{
  "n_layer": 10,
  "d_model": 256,
  "n_head": 4,
  "n_kv_head": 4,
  "head_dim": 64,
  "d_mlp": 704,
  "vocab_size": 8192,
  "activation": "swiglu",
  "norm": "rmsnorm",
  "norm_place": "pre",
  "norm_eps": 1e-05,
  "positions": "rope",
  "rope_base": 10000.0,
  "rope_fraction": 1.0,
  "qk_norm": true,
  "attn_scale": 0.125,
  "bias": "none",
  "tie_embeddings": false,
  "parallel_block": false,
  "init": "orth",
  "init_std_qkv": 0.0316,
  "init_std_o": 0.00707,
  "init_std_up": 0.0316,
  "init_std_down": 0.00426,
  "optimizer": "soap_variant",
  "lr": 0.00531,
  "beta1": 0.95,
  "beta2": 0.95,
  "weight_decay": 0.027,
  "lr_head": 0.00756,
  "warmup_steps": 65,
  "schedule": "wsd",
  "decay_fraction": 0.784,
  "decay_shape": "linear",
  "final_lr_fraction": 0.05,
  "batch_tokens": 65536,
  "seq_len": 256,
  "doc_mask": true,
  "train_tokens": 489100000,
  "steps": 7464,
  "dataset": "wikipedia_en"
}
Each number is 128 + 24 x the weight over the matrix's rms, rounded and kept within 0 to 255. Layers, rows and columns count from 0. Numbers have three digits each.

# layer 7 attention value, 256x256, rms 0.307, rows 0-255, columns 32-63
163110116145125116164114139129122090112108114104124113141138140113106129120132119126112119105127
135129127150156150121105159145109144131109133144123150099155133165134148138159107128127115126132
139114167129136108132152153091150087152131121152161088132128099122124130112121137098144132099155
130104144130135109101154110136158121091133147118098165163113156137091135112112100132123138120141
127118128141113146172130135141099104112103144108103126143136104099108150105128101149142129101113
117137123133138103103113152110140083144121135149138133139119106119119147088098117064113138145096
149144114136101122143126141148122123107121138175102113131119153137154124113106133164094155121116
084147124131148117136135132143107102076107110116136075160113145129117123124135159132103136100118
155114119170136106148116105153126099154109143118125105109129127168124134122144156119133144154113
112142119133135107121110101160112119119136138133105114141093161149134113105135123139111079140098
149092107140154137127142125125096154147091127117148100136159141113127136138135125161149110140150
123120174089172134126131127139107155117082135150132145143154133154118129125111112114107154129129
142092119104078152128151126125131124141144128119119130130108124147108130134107123107079153109128
138092101157098121135152154132133100133170149163150139132145109116126152108120151106096124135103
168139110140158138095142161143128133139112103137110136119113158100167133115140133153149103096135
084103113133122104119138168131118105119141135129159135163111121159151110140091123126107136118179
089140097140128088119138120100114114120141160118127113120123129125127129127144114091126103176118
121134169102202106143167078078129122148141137124156097152135138133141145157129116113125139130102
133122128139120115137153119093142128116110121136142100156133130112081123144100112108104139148121
120147109112129127116135090141161137126099123121159129135156137087127115117109117141113116132107
130128100132098139133113151112124172115144140133115107142135117110140116106138157135135142116143
177150131172148154134095119124144136141111128096130141148170120133112093148120137140128140137115
092159149131120127104081137170125124148175138160130119140142127102087152128144155083122147119135
125130129095113130099133150141100122139115123120128124139135097129153142132095151117113129122083
073121137135134151121082130138153140125114158154112121121126099165115109152117132100124103111137
102150128153160123108144138073109112124121114101129136138130099171150142129119090127113138119136
162110137168116139161100134143131151113113147172154142143117140115159136130146125132117125125141
103111131097129098165101122125138136128176166150113145120115114109175124105134123130126136128130
119142171165124130113169106117136157143104127149120151142110107170101139147131142109167137141137
109139145123103107138101135155104127125141121131154150106126128114156088136120161129137137138139
107137120131136136144120138132115114118117122110128080104125097138124149094111124096101085123121
094131138131129122135130150112101137116126162121139153137095092111115132144121119116111141127145
112113096120128121094100091132150116110114106128068108129114132128133135124147140127173151134109
127121107116154114128177133128117148134136123142115162137136117147138112114140096124136094150123
141156145143114145135111117135108148120125120130133122097134127162106140135129104138094123126148
149131117147166113130107091145092117150152105129120130149157148140111129139105138131140102147122
129142104109112151137145118162112084106129138134140125114136144152135127150155108147105104113112
151144147092114135153116093132154101136120126122127131098120120109120123125135158124130101159115
163167146127107173135130084118133121149125120120133142145090128161097121089151138124121115114101
132149143157098123108103146131116128111157120123109138126113145102173109126129126105120092101112
136135102103163143122132178128111103137178147100131120139136126114124106116136123111171136129154
154126123105126116135141110149137114118144111163154118118129120114101119134165110100146148136159
152115064123148139103102116178110112143138130136116127119136076147143127108153129135125152109124
125131144130114157165142102127138129141120140135146151122127131110139115111131108145105136114096
144128143122119093091128073140124132104139165124132089148124136102104142164129122122107120150097
153160134095146161106156087095137166147091125080140112113131116117102124137132108139093107127147
088111120111140117115156156123128109128133137142118120119133128110141116104101133127162129112097
132125159130126163115145122129127144109129156168091141170132108113115148117107142123155155142145
119142101120126129121131136139103121135104099130129153093154115118172157154155100172147119150084
109115147105140108124122134155098155096126129112130153130134162142093119126135102133114173112130
099080126153163125124137153120130114144139161120142141088128140151147102146115085147128124145114
131163128126150115146114108102134104128093153123104116161136142132126145096124107122134123127114
135115131108135097146142141144101117122163119121121146134144121123120131121133152141120171130107
148169115095152147140149126119155156143143111131138161101141143110166143121121150093134152156135
126088084138155120143110127128124109135133154124143173172136113132122160117127061089146131110095
124128092137115115138087125118118134151138140118131127127096104137105128142120127145163105123090
116156114120141093149113138141095105110154138123092117129085162123114125138131127124144147139123
081115132122125138127137128118146141131139143126182130117136125138151087139121138130126101118151
128130114115105120140146134166153147107116130153128108110083091148140148117147145108109147164127
125099138104116140145125136143135089117141114146133100141104105105150161141110132099106100137156
133130131124154116145114129105112125116127081149108122146132130185151165163154127157169133138115
161114103113148116142138114146140148135130131137143111128111102126125130094113134140114134148142
158170084153136115131132158075157124115090134155128142131139107143127136141105121158135123111142
128128164126106140120141092113090166129150152100108130132128147144140095103128146142099133136092
151150105121159124094147089158098130135111122127147120103126091178151115126104114145127125110113
118157132119175125131152104112108129137122138159137114115161137116154115140143120157146154116116
128115142127116114100105114149140108124119126139127132123122115150114128122129115125131122114155
100114125119121157132122100147128141147134120148146112158124127114117134115124136131108156145150
120096124099133149122133138137151140131124119112154134123108127124102148125129119157136119146141
104157121110150131149135136107124104136121146130098149138092119141128126098134125114120144123139
114133161107143119141094151144123105122146132125156100114119117105118117125131130124129133145131
145154124150130162125140116139138139116124152103118130140117131166108157125156125140115106111118
111135101121129143145139104133122114136145117099130131155126142119112169085127149121114134078134
097119104129125123155160141155141138146134120124147139108155118100134115119127122117121118120137
126150125128141113129105148113123119122117139132131125135145103142135111116129124140106124117112
128111138128111124109137139121122130123128134134123135121125101161134130112100105136098111109141
128117141130113126145139146139147115139162116120156107111140137140131119136133129119147146128101
127113125131144106115127126121128130149088147116151156138121144131133123153101115134111126150131
099125116124122109124129113119132143112137106134111150123115111116138110155160139132157171108098
132130128123131119116093121130133130100124107117148080136146125104151157124096137140133110128119
120109119115128125116118162104132166141118130143139127130149140137140124120117107115149112150130
128159085114123149159105085141125151154116128102141111125124118141122118109151108125108120130136
116131096132119132118109151139087127098126153140127123152108132148148132154122117144132119129146
094171135156157142165127146143127158106098128110120145115123149147117130129129143143133113114121
159138148123113164124122136134117156104113162122140116151154107146124128117125124127149142135110
123112103154151088123092135147119154112159143121108103133102101128102109132124143108142149109139
164173147118168109153130134115120128126121104126158109147143093146130131122130139114117143091156
139131097139117142115144166133119114158098102098135121117111133137134087115126144130110135106148
124131109142142137131144120142123104127123130133119126165140116127119130116133135120147100111136
145126114135092131124131153118140129114118106128151128132158127135127148138132150126124131118156
135123133139106131105105101144133126131103136104124137121117144126128117158110116154108145151146
146164149120123115123146117117096145119139144124111139135107124118150124148103110113156131139134
103121152110132126141158138109116123156096121086131148106133121113138142123126117125134144189094
129136090102128108125115133134144125134121142112133126119093145127145132138134157155116112111133
156114101119145128102133123105152109137161128116131117132145125116143157093112148149141137126151
178140124112126163147137104103124125116126130113112138116129136103117135118114153145118122124182
112114115131137117117111129121110164138142137119098139128121160141116111138137156149117134123098
116138104124138156140146106134114150129145133122103116134124126148097142119110120118177113129130
134136104156090139137141120110112147132138101118129136112121140124123129114149136110149116149164
142114111127137159107132136131106120121132124135103131160116138137125133128120133120151145148131
101161138126131119144149107123135119156141131127107125117126135145107151135107142137121133164156
098166127153128094108127143134105108127144093125140131117117130132128138118128109130133126131156
123155143147117120155097145144124131115113087146128135132141147139124136124131143128140119124112
103129106145102135101127135136133128112126133134138125137130130104098152126120128132125132141128
108100138140110135103119145132144123133112151129134108140133124124139128121121139116136141112127
134125126124094128127138106117133112098118154110126121139123143113138122139135130113136113124144
106162116128100131134139136136129137134125147150127102094118129113125121124136140106137154147120
130117123114142129113165162140146128118134112125121158117144129127122130135124113124129120126143
149118128105145157142132140095127110147127109142097112117132131122107160145113139111132134149126
126134133120137128112166129121127158100110110132132123152128106172115127137110122114150175131165
098127111149109116122139152141120135144158128134153130130134120112113114129104142121132137117120
106135107097098141125120129139116107139130110125108124111116109098128135117135141120120134116125
129101138105091137133142100152140119127165147118145149138136163127124098107125140137117128130125
125126153113115106089149129125107124109127120096107105146136118158098125118118104099105120114116
124123116109112099120085144140133134138138130141105131113119085160135150140118148129106132145114
122097119108140140146106152117140143138163112147109131135127126169130121139128161128115160129136
125128149157146108104152137131141131144129149143131138120127119142104146105111122121115131148158
125129127127126116110102135112132169141134123144127122105128164098115145127141147113118093143156
142133101134089104108124119107114163127132150139148143089114094138123147113122123151149090120172
134126125138114157099135137115157098134116119126151135093137129123145128139151115119144130132121
134133116116106126136153157116128124152127091134144142127148141106125133125130096124149136132122
133127131113154094110111108121125139135120125153120131137117144169144122130139128132142113165141
127137153157120161117153114127149125144121142150125145156130118139126117170126147129142104099120
115141132123116115136142122094141145100145147133128117129127135124123115118140135126152110140123
138125129155115144110129126145114122128135102149152138134114138121128151129159142118107146157133
125160102130122125099103127156130095120131143137128112135133131126095123111111141123136123133111
131119118126153131123113123106087158157094124123125133138140148148157121134132123126128123127131
128136105144144133100148133147155112110116115123141130143119118150095121123123128104147130137125
098116087116075090191165122063160119126171139115088139091159169139181134077147136123143110118169
116144178130154172051135059122111107106060161074114158127128102121115148112181100096097197130167
085112130126055053143093215100131087111219088166094177109156108144100148171124118099056188180114
129190154093114148144075097188121102091136197160121153133107146136178156165121119113139133161126
207107148096098156148091061156161125129140143107119124114110091174142197125104145110146166135143
173150175094123067112146166161171206090162188185116157122144136147122169091147128108142130087067
184082092185158072135066135118153124106158129074095140160126147147079152155108177195167090100146
189150105141182170192059114116117133134096109093092160147116131163118172203094068156063132109171
106126094054082131145108122138146144119076080036102078039113158084138121118235074203108179144171
122162030082127136121152078105159138144143171073183134101140147116155150138121154169185095092070
132210080110106123132097066142103138109069169083167204132142073085084145125056133200181225061109
107104191084115122087116164156135124138135092155087067123081099112150096077175174129146157157079
058111127143158143162152138078101158117165162198165175169122148096156086174169130136094159121117
101110167130153085107141112070204157189105076165163137077084133120140190121154155137121099145138
135161124161128160127066103092167117112158187110095089148156178102132161101195085058104125107166
095146094087157209133159096107100142188125108150071112062137156084081140123175121193150158153179
118151133088137170056165093134104102180104083118146144152156138187133079163151151092125141088146
086096123026144161130135037119141142127194129101115124174091167102169119129200142109150085126088
171150162134073239106003094199214151108086115112114172153116087132134105131150145088184171132042
137128125152157064114108125139053131100141105115099090111084146134114129167150074175108112177142
080107192184159176062155116111117144088128144185079119149166140075120146131106135139061076056092
137089084179128158063101177125207198148142152153128186132139116085130152101147110124153127191097
229057153142111162132166181063178067136146117146203114201147113144170150125160097115087134255131
171056142136103135151115169081076209113145075201126155082162089116177106134144102133061156104098
116154121150176089174146181158155124135088111116065101089125127114151124094188122095115159169180
117090157072097179143147144115145098106148114027118091142110118194134130081106121151126138063150
148167074136129158105109127172178120153140142064112116148057149143153113140110119134102129100137
133099124172145114061181020098147092137119097153122091180152103063134144085085110172184123120128
174157164081093146046151133189103115084138084114151123086132173127116083082119125161154088114106
129109118148142107108135137140122119164142157101098138113077124163079107118108154135127081126140
142072097110170096148172129144164159143110143170121060110150131124143166101129093096112093153050
154121229161169107116154156130166096131149113113121126157134092107160097116129126065070162146168
097088132087095180147159177141129090170102139082114188108115113111138111184125116110119115094102
144137158123123147134144164106084079119115176137093106129208098154111150127100125108108199188140
146120169122155083117126097131152160101148109154166144123143140150096112104175105099184122174111
103102147119189117174159120093172143092181103128101132089137040189151138145143182122134156114199
162159125096147097134076128127144223089174129107090124115152128138077143152121089128152162073087
135114166145087067211129081119111168139158113162113118091093128136075155084111132128162121189101
181166083110199078078055162108068136114101114088109111102139117139147113083047141115145107126080
165181113192157123068049171070178085115113134149074099121172084126130186113108119105145157153122
145110045167132119049156144189072153191140149142158071095077087167135142101146141122135181128150
168100080150095111143159116131136195152138130116158123103146077148142159106099122118107144070194
156062178096021157146200172127139141134170165105130141094021148124144225129142134105154105077179
162089145144080120118104093150170186153110118106147140146079201135140145149090169133191132108132
127067135081177208194194165093044120105092147117128170112114148142105168131200098121162092135098
112110165100149102085150155116138045103126085170114079208067127075158167172177162122098171068094
098142099225058098131112163103166124151099116102129124128130129158111111115138128165073105099176
105134157090129142131126070136106119113144133110117110129083169107124112172057155142080158134140
162255132181152147170179113193116154137047113084115143086101082084127178133162105114180120142120
213160048096152121154178141123133063124091131137212117179160155120146141185150141174138154100165
122099123136141156102090136180159172153161136162140183142115150169182174141087107071121144121187
178135169174185163121138140083187180181148126133142122142171171165090133164179126111083153110087
137116120143142215159104138138184126073160151103142115160129175106115125120123113168117103126171
074143074096134223193154122152073169152132127157100085176129146172138127129119127109171184144020
151117103107136094113093096207123110130140145081115064121071082143145124137159146107072109091072
070102127113162104156210190166136080095153150136213154148118078096139158149157141091119078141065
151114082203134098050207089131077178125120082132149105112232083232108163164138137170080095148158
178090104161121157136088139094088104161140192068096145167216133134023119109121158186114147068103
112100102167095179092134169114122089124134046164015173161116145152055033129100126147180149142096
133133113158113110065124130160137193117147135128197129102093146130089107191133156165128088090174
130151138141118164082137062047134098183148055086200084125088170081088097137100117102141218147164
150117097114153119126127116210147107151130144080141083132105123085177167105126171152079164120091
156119174118171131105199065106153044118119153178146169094114136153139129133168101172106157117070
123105165171160180094157152102116180161093133090130049106148156145092090160149082161141135065138
085136155113123117119148129148148136105113150157152137104102136112126126115136100143108088161102
109101124124089106113149129113140141154120145102148104147101138147125103115154145123145119155145
137140139118126127150114138137127123129122115160111151119141130122133127146164110135131170127104
140115096141156136141159151130125130117132121117111152138101164160129138145133109119155120100122
140100135119145126145105084143115112096135117107137132140119152167150145145123131124115106147127
108167139157128135139099152132126117115122088120114114138149121115120151125134096108139129160127
109151144092104135145134111117124137129150154132106184104117114105092124137151146120127083155157
115133133140124126128171110120136113158137113096156115150156126127093104142122148102139127173142
130111143112153139119150103142094126136126141112123116155116119126127126128156118127145115103148
139157154135135114113098144159118133129134135139159140121131131134137131114120101117126133156098
108178177130112111123157146143123134139125139170140139110128144131140151119136122105141136108131
151132129107167105135159136139143144128114137138137149106150150070112144112135112128126131084139
136132119136117096123157131087101134109125121077129107181110112095133134114134145126116147108148
130135126139110127106126115132109132139101130133107132139127132112162147111148125114127117113141
139130154119117139178115145134131127150121124074140113121134117105113119110146119120115149145150
129132163169120152166122103128134129105123150141092152110134161136120123102127111121130165121104
145109119132147102118110103121107124106145129136089130113151132147117121119128118114148130138078
161142128133105101119104144132115113109162134114132079130152091156118125124132151138105132169113
126137138091128127096125136125163136103123143154143103135113163133157101141157127129103143118110
122133130131157142136147128144132139151149125159131126101128129145149117151128133118129122125158
155152144161139126117144128134142143131085114151172127093104078126106121125139105114143123124120
112151122107106109131139122149145142102145175108110133126095147169159142130124122126117168120153
150100162150128160117154121144117081103115128137142145121135161095136151110115132154147132134145
134135172147180105149104128107126145127127128151137131142138104126138112114124115101157123140078
156119119117148162104124140076107138102113129100143146107129109119130138128163101110121098116096
121108118104136127141124125121112102093119123138145111160121104136157156135130118147138126140141
129130120147125142116118094137109120120139137139120110124134118136124126130102134128136135111143
134131104114153161131122136130096118121152140147126145119143147138139115117139122124126150118137
143137154092134172130116083105127129128130138093119094135108156109139117121114145144153162087152
135140115139139145093141096136132114133128162105147172149134143138143146124137148150121119103147
098122128096105101104135179134120130123129118105124121128134113121149100125091142111116130142122
159126161140124158103125155123152134107123087122122123114111121147122141129151152128164103166130
119156126152129069122077131157098096123130170147146142105130137122089114097108139134108139159111
097144092149096143156132108130139135125120096137132114149133141145149110119146116109116120134159
098103152097107142131142166154136147120091100148117106123125071073175126107137132111138114141123
132097115110128111103100121100119091136138155151149128109101147105094143144141136126159108156122
095147128131108101133076123165130135145144110114159140089183173125128092132116117091131110104090
079128157140129098118143122125133130133123119186129134133128128131124115103138122109092110105123
124103118134138170121138145133127096160134112151141134124126141152140126114149099144099146124102
164122112127109131129140129094154135165136110132113115125113100102156178133133115132127146107110
136170132117096139140120130136144108144131108148114141116145121143142132124064111130126113112130
106110130104121170119101142147103140156141091146125145092111082120112121110140132130129120151133
144139148141130125113143125113116148130147138165122141142106109155127167124119182102132097144135
111107140139098112130101117133121095120130142115117124112133150137141141112148130125149118101118
140096148128141140113081116133115124132134132129139114135110149107146091159170135124117148124117
102124134102123134113128136083132153133144115083120115134137101092100142119140111119141100140103
116123138123095139151126104132123120129125160120120135124138133115126162115116132087130138132142
119145129103158131135102112128126108113139150129141117133120123126166150112118142129134119153097
148140172163117113127110137126135130129140096154125103132127153065132152155135132141116110118124
141132162143120125136110139152120145135159120128129112152133111126136120115098109145094103127118
116108137120135121159110117100142139121152173134114126123120121106127111133130135104132108104137
110111159134133123128122159120093098141103128145128113139092165149153158099138117106165108134142
103137126098099135150115118142142123111173178117153150116160108125107163145102153173116122095152
101138160133113141120101086090140128136109110190158135132100099149113152095110131133119163135188
150092121130133109130098071121120106114090107125161140133130131131125112131143122110116141110114
139096138118134122135128147116132134141132098126125111146128164115129123133115123120126174145128
096120128112139123154105126153143130116121161116126111096136123137122116144152120120160152135124
099119153104131116143144128112094116135109155117141088120136115148133126138147124146135154112129
123158124110110144121139120128124121125174130146180128107137108131145110146153104138109147097109
164114119132158117109159128118162160160116132101130110118109133105139121112151112116096119104131
124114119125118136104132159119132094103142116154136155133160123136142111131131127146122133146124
105095113149115115138158114149119100139149149160115125118147138127144113148168107139139145155115
113111127119151090097104110118121121114128118121155119131100151101148112135142114127130151108147
106123139126105168114163146118141120122114174136134152101124148102115131143138138093124108123114